{
  "num_key_value_heads": 1,
  "positions": "rope",
  "rope_theta": 10000.0,
  "tie_word_embeddings": true,
  "optimizer": "soap_variant",
  "max_grad_norm": 1.0,
  "max_steps": 4044,
  "dataset": "wikipedia_en"
}
Each number is 128 + 24 x the weight over its row's rms, rounded and kept within 0 to 255. Layers, rows and columns count from 0. The size above them is the row's rms in percent of the matrix's.

# layer 7 attention value, 64x64, rms 0.149, rows 43-63, columns 0-63
size [106 103 106 101  94  88 109 103  98  99 114 100 106  97  89 116  89  95  93  98  89]
[[142 154 140 114 157 160  93 107 179 155  95 161 124 147 151 157  99 144 122 153 133 126  88 141 135 143 138 136 135 106 123  88 134 142 176 119 125 131 119 139 117  82 148 114 125 116 134 137 130 122 129 134 110 200  97 139 146 129 170 150  85 149 134 166]
 [107 145 125 135 146  74 149 126 142 111  96 192  99 152 122 116 122 139 114 156 129 113 122 121 128  88 110 143 123 137 123 128 170 134 155 107 114 131 161 121 116  93 131 130 123 106 109 145 144 153 129 121 129 118 133 145  90 114 190 167 121 151 136 202]
 [ 89 156 107 113 136 129 141 128 106  77 110 132 169 125 104 149 121 129 109 126  94 133 145 150 136 125 142 166 145 135 162 157 113 146 108 127 160 113 152 129 133 121 163 111 119 127 114 117 115 123  88 120 118 104 111 128  56 142  61 147 158 164 123  94]
 [119 117 113 122 155 129 114 187  82  72 124 151 120 123 124 124 112 122 136 143 101 127 130 105 141 147 131 121 161 150 124 117 133 141 115 106 121 156 118 108 147 132 131 157 118 192 130  93 133 127 109 105 151 105 109 136 130 138 105  90 150 133 206  83]
 [121 131 102 132 102 106 156 122  99 161 183 121 126 135 146 110  99 129 136 113 135  88 166 114 147 115  75 106  78 174 135 165 126  89  93 122 112 152 133 105 120 172 140 142 137 146 141 123 133 117 137 133 134 116 176 142 178 119 152 148 119 115 116 128]
 [125 140 136 105 117 158 125 158 142 130 102 158 122  97 111 143  99 137  96 146 167 140  81 147 120 134  98 122 134 121 171 142 113 116  91 111 159  88 169  85 127  83 114 139  91 164 127  94 155 141 109 109 125 134 165 123 141 124 128 117 156 173 145 110]
 [ 96 129  72 160 130 138 156 156 138 120 126 148 106 120 139 112 123 131 103 124 151 157 120 139 122  88 111 103 132 113 138  79  98 123  79  96 118 100 132 136 120  91 131 165 122 177 104  88 118 114 135 110 123 118 125 145  90  96  78 121 138 172 119 142]
 [141 126 127 137  93 120 125 104 133 125 128  84  76 124 133 121 124 105 140 127  67 123 124 128  88 150 120 130 126 110 107 145 131  89 122 138  74 168 121 155 154 129 153  77 146 138 131 117 115 108 137 128 124  92 180 189 150 111 115 116 115 115 135  96]
 [177 149 161 133 147 115 115 136 152 135  91 155  97 127  84 111 125 160  84 162 116 136 101 138 113 111 109 141 152 122 117 110 135 175 140 137 119  97 153 117 106 110 123 119  79 131  89 127 156 136 119 101 135 139 142 168  99  85 149 137 153 171 149 138]
 [144 138 117 125 156 150  96 136 126 121 116 121 129 144 106 144 126 122 101 125 119 173 150 135  79 109 112 105 128 163 122  94 155  73 121 148 138 143 151  84 145 113 151 161 137 115  98 120 106 107 139 143 160  93 164  79 145 187  99 126 147 120 143 101]
 [140 117 135 156 123 114 133  92 137 143  89  86  73 105 157 152 117 116 135 150  94 119 126 156 111 124 127 115 141  97  95 117 148 117 157 128  86 149  92 146 106 112  90  96 138 114 145 168 106 134 117 124 110 141 156 169 125  85 176 159 120 145 108 139]
 [145 134 134 142 134 142 140 157 149  88 137 201 139 116  95 149 108 122 142 151  96 150  99 129 110 123 149 161 175 152 123 111 117 136 105 121 148 102 149 114 144  72 149 130 116 149  96  95 124 132 108 152 116 131 137 127 114 128  80 101 148 147 182 112]
 [125 102 147 136  98 122 153 134 150 157 132 103 132 124 118 119 188 155 104 112 143 158 193 152 111 117 134 114  99 140 149 116 132 126 115 159 175 122 120  96 130 175 115 174 129 128 144 131 163 134 112 118 148 125 101  97 168 142 117 106  98  83 119 146]
 [137 147 149 118 128 102  85 112 130 129 109 146 119 112  98 133 117 135 113 142 140  81 119 113 144  98 132 167 136 117 208 135 112 167 109 120 156  85 169 135 147  99 106 135  92 138 142 101 143 123 106  83 104 136 102  89 102 139 114 113 107 118 112 149]
 [ 97 115 127 124 111  92 140 138 121 115 169 111 144 126 118 100 132 131  96 109 105 119 189 111 169 141  79 144  84 139 134 186 146 155 112 111 123 136 141 147 133 188 124 105 109 137 145 116 104 141 107 165 145  93 130 141 160 136 154 114 142 113 116 106]
 [110 154  96  77 113 139 117 131 129 136 161 143 104 127 187 135  92  66 146 109 111 141 153 144 150 165 114 106 121  93 159 118 155  99 127 120 142 178 135 124 128 104 159 163 146 134 146 158 158 119 144 129 117 155 109 112 151 144 150 110 140  96 120 120]
 [149 156 144 135 159 165 156 170 159 105 121 126 193 103 121 113 135 142 145  99 181 161 123 148 147 133 127 109 131 133 119 137 127 151 127 146 154 104 125 113 105 128 102 119  96 126  68 131 146 151 128 154 157  84 139 145 154 104 147 137 146 151 109  94]
 [103 119 101 112 122 128 135 133  98 120 161 119 143 137  83 120  90 118 108  87 103 115 146 106 134 180 108 116  88 131 152 184 100 142 107 122 128 135 168 132 145 135 156  97 138 165 141 100 100 133 130 152 134 119 155 161 143 149  93 143 175 140 149  96]
 [149 123 109 157 151 130 143 153 115 127 125 117 140  83  92 110 154 141 117 113 112 131 209 104  99 112 120 134 125 156 153 125 108 145  97 126 159  93 161 112 160 151 123 139  94 154 152 135 130 123 127 153 130 110 121 102 152 142 103  60 143  97 140 138]
 [137 113 143 174 160 121 141  86 161 134  95 124  84 123 125 136 120 131 135 126 123 126 161 116  98 128  96 127 131 126  89 171 156 144 169 111  86 145 144 104 120 127 138 106 125 125 123 160 142 145 143 153 101 126 165 153 114 126 200 172 114 127 128 159]
 [124  96 102 119  54 154 107  99 111 135 168 120 117 105 162 132 143 139 140 156 131 134 118 131 185 123 156 107 124 120 129 131 128 123 120 123 117 169  80 112  99 162  71 128 166 146 128 149 148 150 138 134 135 155 108 118 152 140 130 115 134  82 129 107]]
# layer 7 attention output (transposed), 64x64, rms 0.145, rows 43-63, columns 0-63
size [123 116 120 103  99  84 131  87  88  95 102 104 104  90  71 138  83  81  96  85  88]
[[ 99 120 107 122 161 160 100 103 111 126  78 135 107 159 155 143  78 137 147 121 146 148 121 123 122  99 175 105 146 133 121  81 152 126 155 130 115 141  92 111 142 118 109 139 137 155 146 114 102 126 118  89 161 132 104 139 189 128 146 151 134 122 174 107]
 [126 112 148  91 128  94 111 101 135 124 135 119  82 146 140 123 149 134  95 116  77 107 147 153 139 104 190  99  93 137 140 156 177 131 149 136 139 157 132 121 151 103 122 160  90 111 155 124 109 129 105 158 147 132 115 136 135 132 152  81 101 106 157 154]
 [130 116 144 139 146 146 108 118 154 142 136 115 132 131 101 140 150 139 107 125 119 132  67 127 166 123  90 148 180  96 162 169 142 117 125 154 133 152 111 113 142 153 122 143 119 110 143 160 120 141  68 137 118 157 123 150  85  87 131 145  82 121 104  87]
 [114  82 152 137 146 114  88 121 153 110 151 122 210 156 113 111 139 143 138 129 106 136  93 101 160 148 132 145 109 112 138 156 114 129 132 150 155 115 169 141 115 162  89 111  82  94 154 130 130 131 134 130 170 121 166 104 141 122 149 152 136 120 139 115]
 [ 97 165 136 105  94 113 173 116 117 149 159  76 133 115 112 105 154 179 100 134 103 108 166 129 132 117 118 171  94 133 128 161 134 157 140 119 100  89 145 161 135 135 157 143 151 113  93 130 144 148 138 136 110 142 129 129 128 141  82 105 117 152 123 169]
 [130 101 146 131 121 119 131  65 123 144 211 130 114 127 121 155  78 131 121 143 145 159  84 132 147 160 154 136  98 144 119 109 125 130 105 127 123 117 114 120 127 141  76 132 139 126 118 146 126 157 137 111  91 151 104 123 146 141 171  99  95 116 165 122]
 [148 101 158 142  81 121 137  71 122 108 106 109 112 155 148 115 116 157 120 116 128 160 125 148 123 161 141 164 122 151 131 120  97 101 108 119 145 142 141 157 128 129  94  99 131 105  73 144 148 163 109 158 116 117 116 169  88 126 152 118 114 155 126  77]
 [139 159 107 154  73 102  92 153  97 124 125 143  80 139 132 141 148 155 122 134  98 138 140  84 164 123 137 159 134  90 121 134 119 124 113  96 117  65 142 135 103 126 126 115 129 145 123 174 137 124 115 118 100 125 149 110 115 114 138 159 159 160 108 173]
 [199 130 121 132 153 107 126  99 158 144 164 100  95 145 156 170 142 119 147 140 112 133 155 122 137 114 147 107 150  99 104 109 154 148 146 141 133 179 151 122  98 128  68 139 109  98 148 114 130 120 139 134 116  98 123 128 141 133 174 137  95 124 163 138]
 [158 127 137 120 109 138 137 112 124 132 166 159 148 111 119 127 127 146 175 146 128 138 135 100 123 104 136 137 148 143 141 154 150  83  88 171 123 109 135 114 137  90 141 126 108 192  82 145  84 175 117 140 149 116 167 119 149 148 159  91 141 142 153 131]
 [148 122 102 132  81 123  87 127 135 122 114 109  59 120 123 134 151 132 135 119 107 123 125 140 138 112 145 134 116 108 120 103 130 123 129  82  85 115 115 100 127 136  88  90 130 184 120 151 127  85 192 137 137 147 143  95  98 136 108 131 133 157 119 162]
 [129 117 172  97 122  92 135 108 135  86 127 153 143 157 112 137  74 136 134 131 109 173  68 114 161 141 152 113 149 159 124 136 143 121 125 140 128 105 124 122 115 109 115 110 109 102 137 166  80 151 124 162 133 131 168 140 170  99 127 147 101 106 134  98]
 [141  99 118 151 164 145 188 196 193  97 153 115 107 108 119 109 143 132 127 114 146 114 160 119  77 147 108 131 113 134 118 120 147 137 157 133 127 145 159 127 148 126 117 106 129 175 139 106 110 150 114 114  97 135 129 144 140 137 145 111 165  99 114 116]
 [109 126 134 136 138 102 119 122 106 131 137 150 136 112 111 180 107 113  99 131 156  76 109 156  86 102 109 102 136 119 165 119 132 152 102 140 140 163 168 125 141 126 114 155 159 106 160 124  86 137 136 126 102 120  94 156 144 134 148 190  82 117 148 112]
 [130 133 136 123  82 148 121 145 144 176 138 113 141 101 124 112 150 151 107 126 119 111 174 147 111 120  93 140 124  81 141 170 154 166 152 150  88 105 128 168 127 149 138 140 133  97 181 138 141 119 116 134 117 147 131 127 149 121 140 117 111 138  72 182]
 [120 148 123 103 120 141 109 177 114 136 140 151 160 110 136  81 144 163 138 124 155 160 134 144 111 107 172 173 105 134 190 130 128 134 144 122 121  64 134  84 151 118 116 128 134 128  93 130 141 108 122  85 154 148 110 146 123 139 121 161 139 104 144 152]
 [160 107 145 116 155 151 153 149 119 165 164  96 150 128 127 146 160 120 145 146 109 136 104 143 131 163 176 127 108 118  89  99 129 141 148 120 141 134  77 139 132 147 112 150 110 148 122 129 127  65 107 146 119 111 102 100 179 120 129  76 117 119  98 113]
 [ 98 113 134 142 101 129 149 112 124 176 148 124 138 108 123 111 122 110 108 127 139 145 135 110 163 102 121 134 145  64 117 173  96 121 116 153  97  90 122 160 124 152  88 135 156  83 126 150 166 155 106 137 142 146 157 119 145 122 107 133  88 152  94 164]
 [128  96 119 145 105 104 155 150 179 121 178 132 140 107 103 119  94 145 103 137 119 112 144 134  86 105 109 141 125 115 124 148 121 107 105 132 143 124 140 141 158 154 134  87 126 104 133 109  86 129 155 137 109  85 179 163 189 105 124 142 126 128 116  93]
 [146 123 112  96 127 134 129 113 140 135 137 123 107 119 139 113 132 162  90 129 103 151 123 117 137  81 166  90 104  86  89 129 171  87 116  83  87 139 124 120 103 129 103 139 140 135 153 135 113 110 173 133 152 151 121 131 129 129 120  77  98 108 116 185]
 [101 128  99 108 114 169  98 126 121 107 116 125 139 133 125 116  90 141 113 124 170 140 164 132  98 177 126 115 102 154 143  98 121 156 143 132 146 105 177  93 119 126 171  83 121 112 171 126 147 111 142 121 122 138 128  93  85 172 105 142 134 105  95 140]]
# layer 7 MLP gate, 192x64, rms 0.234, rows 0-20, columns 0-63
size [ 99 108  86 103 107 102 110  92 117 104 103  95 106 101 102 104  98 120  93  95 104]
[[134 131 156 104 125 108 139 123 128 138 135 115 109 112  83 136 116 126 136 136 144 108  84 134 150  86  84  91 151 123 123 172 117  97  96 152 156 150 153  85 125 125 132 111  90 152 124 164 158 148 157 142 152 126 112 106  90 132 126 104 129 180 176 132]
 [116 156 145 140  96 151 137 133 154 137 138 108 128 140 139 109 156 138  77 110 103 149 163 100 123 149 134 172 152 143 141 150 144  56 142 121 160 123 149 113 126  76 122 130 149  90 136 146 141 141  90  96 120 138 117 118 118 146 115  69 138 130  93 126]
 [149 148 183 102 118 112 149 124 133 147 125 130 137 142  95 182 113 123 153 136  97  77 157 126 105 108 129 127 174 177  94 140 127 146 155 104 137 173 115 104 119 130 126 146 133 138  91 130 160 136 117 101 161 140 163 112  93 121 128 148 150 144  95 118]
 [134 124 150 129  85 155 125 137 172 125 104 127  91 143 137 172 118 132 119 118 124  98 161 156 126 136  92 110 135 155 103 179 139 161 142 149 120 152 160 126 115 132 134 123 103 150 153 133 123  95  91 161 126 102 107 173 136 138 140 149 115 158  61 117]
 [117  97 158 161 108 124 113 151 122 136  54 118 118  94 147 116 112 135 144 158 114 127 135 132 134 117 112 146 120 133 120 147 106 116 124 140 135  77 146 122  80 123 145 124 108  83  60  99 111 121 106 122 101 126 116 124 158 138 163 171 101 118 119  95]
 [153 146 135 106 106 127 156  95 113 116 134 119 140 106  90 125 161 166 118  99 109 121 100 117 157 109 161 115 109 135 186 120 142 112  89 122 167 102 105 139 124 151 161  76 133 127 107 140 124 115 167 178 102 143 142 105 153 128 115 121 104 110 101 164]
 [151 134 132 138 107 111 101 157 157 145 133  88 119 141 105 100 158 138 115 170  71 136 129 107 139  95 132 109 113 110 114 110 151  84 102 125  93 115 112 129 130 124 120 121 149 132 149 130 115 122 111 136 114 110 123 142 168 155 156 121 115 107  84 213]
 [144 116 125  97  95 141 100  82 143 159 143  94  87 173 121  92 124 146 123  82  93 112 107 152 123 120 150 105 161 165 100 124 103 147 147 154 160 118 106 129 109 123 109 126 128 127  92 158 114 102 131 103 158 110 168 134 140 105 117 139 140 120  82 131]
 [194 105 124 141 106 122 100 183 137 125 122 194 118 106 143 162 158 179 110 116 118 139 139 104 119 106 139 118 158 153 117 117 120 146 103 134 104 151 145 120 169 109 128 132 113 137 100 127 129 131 117 164 111  82 106 127 153 130 128 131 123 150 157 166]
 [106  93 154 110 156 156 164 171 106 146 127 128 131 122  79 146 132 146 177 137 130 161 123 166 112 111 148 116 135 127 143 131 113 156 145 116 106 128 127 123 146 112 117 153 134 168 113 111 164 151 118 147 110  92  92 164 162 118 124 165 111  80  93  97]
 [147 130 143 134 101 121 144  91 158  97 184 116  98 115 112 155 172 157 149 155 115 139 133  75 193 119 126 145 137 118 151 107 139 127 140 124  98 149 141 124 135 167 113 135 128 109 111 144 149 133  71 151  93 112 119 118 141 132 153 130 139 147 163 156]
 [ 89 117 165 166 162 132 126  93 109 117  97 126 140 156 123 133 111 129 153 130 119 102 159 108 118 121 158  91 152 166 157 122  79  95 118 111 156 141 150 115 113 107 121 169 153 130 132  86  82 145 102 117 127 147 126  92 133 112 101 104 144 126 175 118]
 [159 107 151 151 134 128 134 117 137 122 144 153 150 154 150 108 150 166 111 136 145 118  79 128 163 118 135 135 156 149 101 102 137  93 119 113 101 110 156  95 142 145 150 124 149 136 103 125 102  98 151 179  53 130 110 142  92 158 157 151 133 137 114 158]
 [ 88  82 110 149  97 137 152 117 116 186  95 120 175 166 111 145 132 162 135 106 105 142 131 123 153 100 132 116 154 154 109 107  78 108 110 139 152 129 139 170  97 128 141 149  86 125 122 127 142 140 117 113 146 136 125 105 148  94 157 127 158 143  95 116]
 [ 58 135 155 115 114  97 143 129 128 132 113 186 147 118  98 144  87 131  74 133 125 123 107 146 122 123 113 140 150 172 106 148 142 103 121 131 127 147 118 114 113 110 146 139  99 128 162 138 159  83 146 103 149 144 116  89 117 120  96 124 159 138  87 108]
 [111 116 103 149 160 135 134 162 113 165 164 124 142 113 177  84 130 126 159 105 138 101 139 141 120 115 111  75 102  88 157 118 136 119 123 109 139 103 180 131 129 139 146 137 123 148 120 121  93 138  96 178 128  92 101 156 163 131 118 110 127 155  96 136]
 [ 99 123 107 129 148 142  98 191 134 113 116 134 150  92 108 154  69 127 114  78 131 106  98 160 135 138 109  93 154 120 137 130  86 135 179 145 144 132 145 110 137 111 125 152 139 115 117 131 136 123  93 144 104 128  92 132 144 161 122 152 155 105 105  90]
 [110 102 152  88  93 128 147 154  96 168 119 142 139 126  93 127 148 173 119 115 146 105 104 163 124  91  92 129 156  98 121 109 144 149 132 138 164  96 156 104 143 128 172 135 161 128 102 172 133 156 134 166 133 138 127 110 133 109 101 144 135 163 100 148]
 [118 136 138 123 135 159 109 130 153  97  88 166 122  87 129 132 131 114  88 121 123 133 105  89 114 133 116 135 136 144 145 142 121 108 140 119 129 126 146 118 134 130 100 131 123  76 142  91 163 159 163  78 128  76 169 137  85  76 126 142 105 170 127 129]
 [ 90 130 111 122 174 134 155 137 163 111 100 142  67 128 136 132 108 110  96  91 129 114  96 104 131 107 104 124 129 103  98 138 114  90 130  85 110 118  98  84  85 153 112 177 126 109 111 109 127 125 123 117  98 129 134 139 132 109 164 135 147  86 135 110]
 [142 122 143 130 138 140 117 134 113 121 147 133 124 148 143 126 106 169 101 130 108  97  97 125 183 132 148 176 143 104 101 118 126  93 108  90 141 145 147 113 116 145 129 125 111 112 114 141 152  95 110 141  83 125 137  64  93 138  68  78 141 131 151 133]]
# layer 7 MLP up, 192x64, rms 0.219, rows 0-20, columns 0-63
size [113  98  96 105 101  97  99 106  94  90 107 103 105 110  82 100 112  91 106 107 111]
[[115 105 132 128 117 112 115 134  94 162 106 132 114 138 143 148 111 128 142 146 118 109 141 103 183 119  79 122 166 136 137 176 129  89 104 107 153 113 127 129  92 139 113 140 110 147 163 124 140 118  97 104 142 132 161 114 130 116 188 158 123 191 144 158]
 [107 160  92 122 128 116 112 107 121  84 149 117 121 104 126 147 133  86 123 136 140 132 147 162 147 101 168 112 170  83 154  81 162 176 116  94 119 140 132 128 146 121  94 126 102 139 119 117 130 143 157 118 136 123 139 126 179 170 138 142  79 144 124 141]
 [132 119 126 117 135 183 116 145  98 119  90 147 123 117 128  93 125  97  93 111 106 117  84 114 146 103 105  71 138  99 129 123 163 162 143 118 104 125  90 119 148 110 159 142 108 131 156 111 129 120 125  64 190 153 128 114 129 113 136 121 139 100 128 131]
 [141 130 156 137 109 158 117 104 157 109 128  93 103 123 148  92  96  81 132 107 156 130 122 135  94  75 148 125 123 115 107 168 117 112 119 128 117 135  93 140 118  92 140 115 116 130 141  62 163 121 153  91 146 164 103 129 116 133  91 113 105 105 104 150]
 [124 156  97  99 124 115 138 154 130 115 161 148 130 149 114 126 144  84  95 150 101 112 146 144 116 134  92  98 136 119 156 141 166 140 153 145 154 127 140 130  96 141 136 132 136 161 128 195  87 106 136 116 188 170 144 126 106 107 139 144 147 173 138 135]
 [114 106 110 103 151 123 127 163  96 145 133 164 124 140 147 127 192 124 128 146 139 122  87 171 107 135 134  85 127  80 106 156 124 117 147 127 116 136 145 187 151 155 152 144  93 129 135 109 110 179 130 166 117  88 144 151 142 143 132 102 122 124 139 116]
 [112 164 113 140  88 108 130 164 105 153 141 162 119 138 139  75 143 137 118  70 106 147 113 122  88 128 127 132 115  88 130 125 124 130  98 100 167 118 123 138 128 150 142 133 137  83 130 151 139 123 111 156 110 120  99 138  87 120 111 111 105 161  83 178]
 [132 108 146 115 120 107 105 113 163 107 137 124  90 114 135  80 126 105 144 120 166 123 156 119 148 145 112 130 138 134 130 135 159 131 107 155 176 108 120  75 141  88 154  88 159 141 130 157 116 133 123 103 153 184 112 159 116 120  84 101  94 148 123 105]
 [117  61  56 101 116 150  93 181 114 132 175 139 125  80 119 119 129  99 120 125 132  95 123 135 103 141 127 118 148 118 114 134 164 135 135 113 117 111 113 114  95 131 132  94 128 134 125  98 130 128 103 124 157 160 154 165 112 138 122 133 116 115  84 120]
 [140 152 139 104  86 165 140 153 147 169 113 115 112 109 129  84 128 102  93 128 141 107 113 118 102 132 145 147 120 101 117  95 172 139 164 132 163 160 148 118 139 126 109 119 101 123 118 158 101 120 147 143 114 155 119 127 117 182  96 100 139 109 114 192]
 [150  99 132 151 115 159 127 105 123 166 162 127 123  98 175 121 150 172  97 127 110 116 132 105 110 172 170 169 103 150 105 123 107  65 120 135  61 120 139 112 142 142 120 100 114 140  85 108 123 107 119 130 139 134 113 113 143 120 127 140 109 129 107 118]
 [157 109 131 147 128 122 110 104 120 136 115 135 139 108 158 134 136 117 159 129 139 137 144 110  82 151 152 140  97 142 142 116  94 110 143 124  86 150 167 124 105  75 152 151 102 123 121 117 129 147 103 112 101  80  74 135 152 101 135 152 114  84 186 111]
 [158 120 121 131  92 130 115  98 157 157 114 153 177 124 166  84 138 148 153 147  77 100 113 118 135 148 126 128 175 152 138 129 116 124 184 141 125 167 102 144 120 124 134  93 114 138 144 166 150 133 116 148 143 137 125 149 125 168 131 115 152 142 112 180]
 [158 126 125 126 149 133 115 101 146 116 133 138 109 140 111 211 119 115 169 136 121 131 108 127 105 150  89 121 134 153 105 119 124 120 110 150 127 149 117  86 108 146 120 123 111 142 168 136  74  91 145 143 141  95 177 120 137 107 128 184 132 105 151 105]
 [137  96  89 120 154 133 124 152 131 137 102 162 165 121 131 127  33 127 120 124 139 127  96 136 156 117 141 166 152 135 119 140 119 140 150 130 163 118 131  99 157 123 115 132 120 160  98 112 175 149 160 115  91 178 137 142 130 109 159 144 124 140 132 134]
 [145 129 114 128  93  95 115 159 132 167  94  84 162  99  75 149 144 158 131 125  79 129 120 136 135 115 129 133 145  93 104 113 118 127 157 147 119 106 149 129 102 115 104 153 165  68 114 166 116 143 144 125 123 162 117 122 158 141 141 146 109 126 100  93]
 [128 168 156 124 155 144 119 120 135 118 177 141 121 132 152 138 153  98 110 130  98 162 139 140 124 157 160  97 111 114 149 108 179 105 137 157 125 104 108  99 101 122 168 109 131 150  97 181 109 118 124 166 160 137 156 132 108 130 124 163  95 101 111 164]
 [118 126 124 124 115 103 117 129 130 156 100 137 143 117 123 141 130 142 142 129 163 104 171 112 152 130  96 139 209 108 126 155 137 138 160 124 107  91 164 119 112 136 135 162  77 137 115 119 136 147 144  97  71 129 121 122 113 153 142 166 176 154 130 148]
 [102 159 127  74 121 140 163 101 108 132 133 110 140 110  69 165 136 168 119 121 101 142 113 112 144 131 134 131 145 102 125 140 116 164 157 116 109 129 118 160 165 168  72 141 123 119 154 142 138 137 158 126 164 151 110 118 107 162 148  98 111 121  89 144]
 [150 132 150 128 122 126 144 114 108 104 126 101 101 174 115 135 137 104 181 146 122 158 169 143 147 130 177 169 138 106 143 132 122 141 144 185 109 149 160 124 125  99 139 150 159 137 118 139 134 133 182 100 128 140 148 128 132  90  97 162 122 136 104 168]
 [100 130 101 115  84 104 131 121 168 171 129 129 125 141 149 109 107 125 105  99 119 140 163 111 168 125 117 171  89 111 140 138 131 149 157  97 155  92 120 172 139 109 125 121  91  93 122 127 154 146  95 137  82 146 103 131 112 151 157  96 117 131  93 136]]
# layer 7 MLP down (transposed), 192x64, rms 0.189, rows 0-20, columns 0-63
size [108  98  95 102 108 108  96  98 104  96 104 104  99 108  87 112 110 104 106 112 111]
[[109 103 110 132 134 116  87 121 147 122 141 143 121  84 148 122 158 110 105 105 139 127 153 135 131 134 144 108  72 164 151 137 162 173 128 155 101 143 142 134 122  90 120 129 109 138 115 144 141 161 142 126 115 168 132  90 139 104 158 161  65  93 100 154]
 [133 159 165 130 112  98 148 118 125 165 153 132 132 120  81 132 139 112 126 141 131 115 106 127 164 125  82 137  99 132 178 114 116 143 155 156  67 124 154 107 135 149 142 115  76 110 140 119 140 159 138 143  98 102 120 168 164 118 159 122 170 112 136 111]
 [ 80 111  84 113 100 130 120 158 136 118  97 149 142 130 135 117 111  95 108 215 150  94 127 118 136 143 117 150 150 115 166 131 127 131 121 123 133 143 145  97 159 103 116 152 114 120 131 112 154 103 108 114 172 121 118 137 164  86  76 129 130 119 118 129]
 [131 115 136  95 151 126 108 141 115 179 133 132 142 132 139 130 124 143 157 146 112 173 162  97 115 123 160 119 156 146 142  88  97 128 132 118 108 123 118 114 164 133 136 200 132 101 142 169 109 130 129 146 148 161 104 164 146 112  81 179 113 114 134 110]
 [132 108 121 145 107 108  77 130 149 130 136  79 139 111 145 137 133  69 121 147 162 131 138 156 140 114 101  72 122 117 145 135 124 143 135 134 125 101 182 110 115 135 126 142  91  99 116 120 160 111 120  82 115 116 153 131 190 152 140 116 139 139 103 162]
 [118 133 137  91 152 142  85 145 149 167 176 121 145 116 140 144 115 115 111 141 145 134  62 161 144 130 121 130 105  98 131 160 132 139 155 110 122 143 109 153 110 120 131 170 101 118  93 134  53  81 127 119 107 113 110 140 128 123 145 114 123  96 102 119]
 [156 126 168 127 145  97 133 130 120 112 129 109  79 115 116 180 142 144 115 150 132 148 125 115 146  95 155 145  90  89 122  88 164 141 123 162 134 121 149 113 151 150 106 139  91 122 157 152 102 139 116 138  90 158 149 111  95 133 161 102 125 153 120 180]
 [101  98 148 137 136 157 141 109 183 121 140 144 128 108 124 128 168 104 149 125  96 167 175 128 155  83 127 105 171  90 159 103 162  96 141 125 110 122 140 117 129 132 147 120 134 140 153 140 154 129 143  77 108 164 128  93 142 110 151 137  96 155 138 138]
 [ 96 163 133  93 125 138 138 167 141 108  97 200 117 121 106 167 146 128 138 131 111 126 126 142 123 130 102 123 154 153 119  91 105 134 139 120  90 150 127  85 127 105 153 187 149 160 118  90 119 142 108 150 112 125  98 146 153  98  97 142 109 143 138 144]
 [138 111 161  86 122  98 131 149 147 127 183 110 135 110 104 108  95 130 120 101 122 142 144 163  82 134 127 140 139 105 108 107 117 165 139 120  98 119 151 152 131 175 140 170 120  76 111 120 141 124 129  93 108 174 113 139 144 162 134  91 126 142 123 164]
 [159 156 163 153 108 145 168 142 147  84 159 122 118 119 144 113 160 153 141 144 129 123 138  84 138 103 133 119 126  79 154 158 157 102  95 114  69 144 129  90 153 131 116 123 117 172 124 112 151 135 120 123 130 138 156 129 151 131 104 128 154 167 143 171]
 [140 116 181 126 138 174 119 111  96 131 178 101 179 111 185 130 167  92 129 149 130 120 149 109 118 127 120 129 145 165 134 153 175  95 148 139 121 128 131 181 164 129 106 113 116 104 116 137 154 126 103 119 146 125 150 149 141 110 129 141  95 136 136 119]
 [104 173 123 217 114 146 140 135 121 134 161 112  93 125 147 159 112 141 157 116 120 128 115 133  98 159  94 149 161 136 120 158 164 150 132 127 135 176 150 194 116 119 126 151 158 136 146 121 126 151 142 140 141 144 149 140 138 126 153 127 154 118 123 117]
 [ 78 109 116 142  91 148 148 110 128  98 121 137 128  76 123 115 167 114  93 107 126 120 179 166 142 137 141 118 110 122 112 149 124 105 145 146  78 115 145 173  94 105 151  94  90 142 143 139 133 167 125 125 137  94 124 139 142 120 177 117 139 156 131 124]
 [ 61 128 116 133 123 143 110  71  99 147 104 128 142 115  72 109 156  87 107 156 148 130 136 144  95 116 142 114 141 113 140 121 131 125 124 189 119 149 146 147 117  87 121 119  98 144 142 139 139  79 133  83 122 101  96 117 125 120 106 117 131 131 135 144]
 [159  82 144 135 142 107  90 159  96 106 125 148 163 115 187 138 133 141 163 119 130 134 148 134 131 135 141 114  98 109 153 128 112 125 132 103 169 100 104  70 139 129 100 131 130  89 117 150  89 127 122 116  97 143 173 143 137 157 168 112 135 156 116 127]
 [153 130 191  60 153 131 121 118 134 108 120  98 103  94 152 125 129 133 117 153 161 178 151 135 125 137 136 158  82 145 129 146 128 166 118 115 136 130 134 121 131 164 143 111 140  89 121 159 135 141 154 113 178 148  83 113 119 108 135 144 118 107 110 136]
 [129 140 100 153  95 103 126 100 142 134 147 134 159 122 143  82 139  84 145 117  83 150 141 124 134 142 165 109  88 138 112 154 115 122 115  92 169 182 128 140 115 123 111 132  92 106 123  94 166 114 152 116 107 109 102 104 144  98 165  95 114 131 101 112]
 [110 150 127 180 126 159 117  90 129 135 111  81 151 145  85 136 148 129 131 119 151 148 117 166 114 141 138 127 122 105 139 121 124  90 118 120  69 121 157  80 160 143 116 149 136  79 121 104 122 144 125 140 139  93 163  99  99 177 146 131 127 118 105 141]
 [160 174 140 119 109 161 159  62 140 138  92 101 119  93 127 138 166 143 146 140 106 139 138 117 102 156 129 141 113  75 131 135 158 136 115 104 145 126 146 101 134 109 109  95 106 143 147 136  88 117 134 118 155  81 114 136 112  96  92 110 100 149 117 121]
 [111 155 137 168 105 127 139 139 135 136 134 148 118 143 139 115  92 154 128  84 119  96 142 171 107 141 113 189 122 129 131 103 113 142 117  86 122 121 119 104 109  92  85 124 109  86 147 109 130 125 118 100 116 140 106 149 161  91 106  97  91  93 144  88]]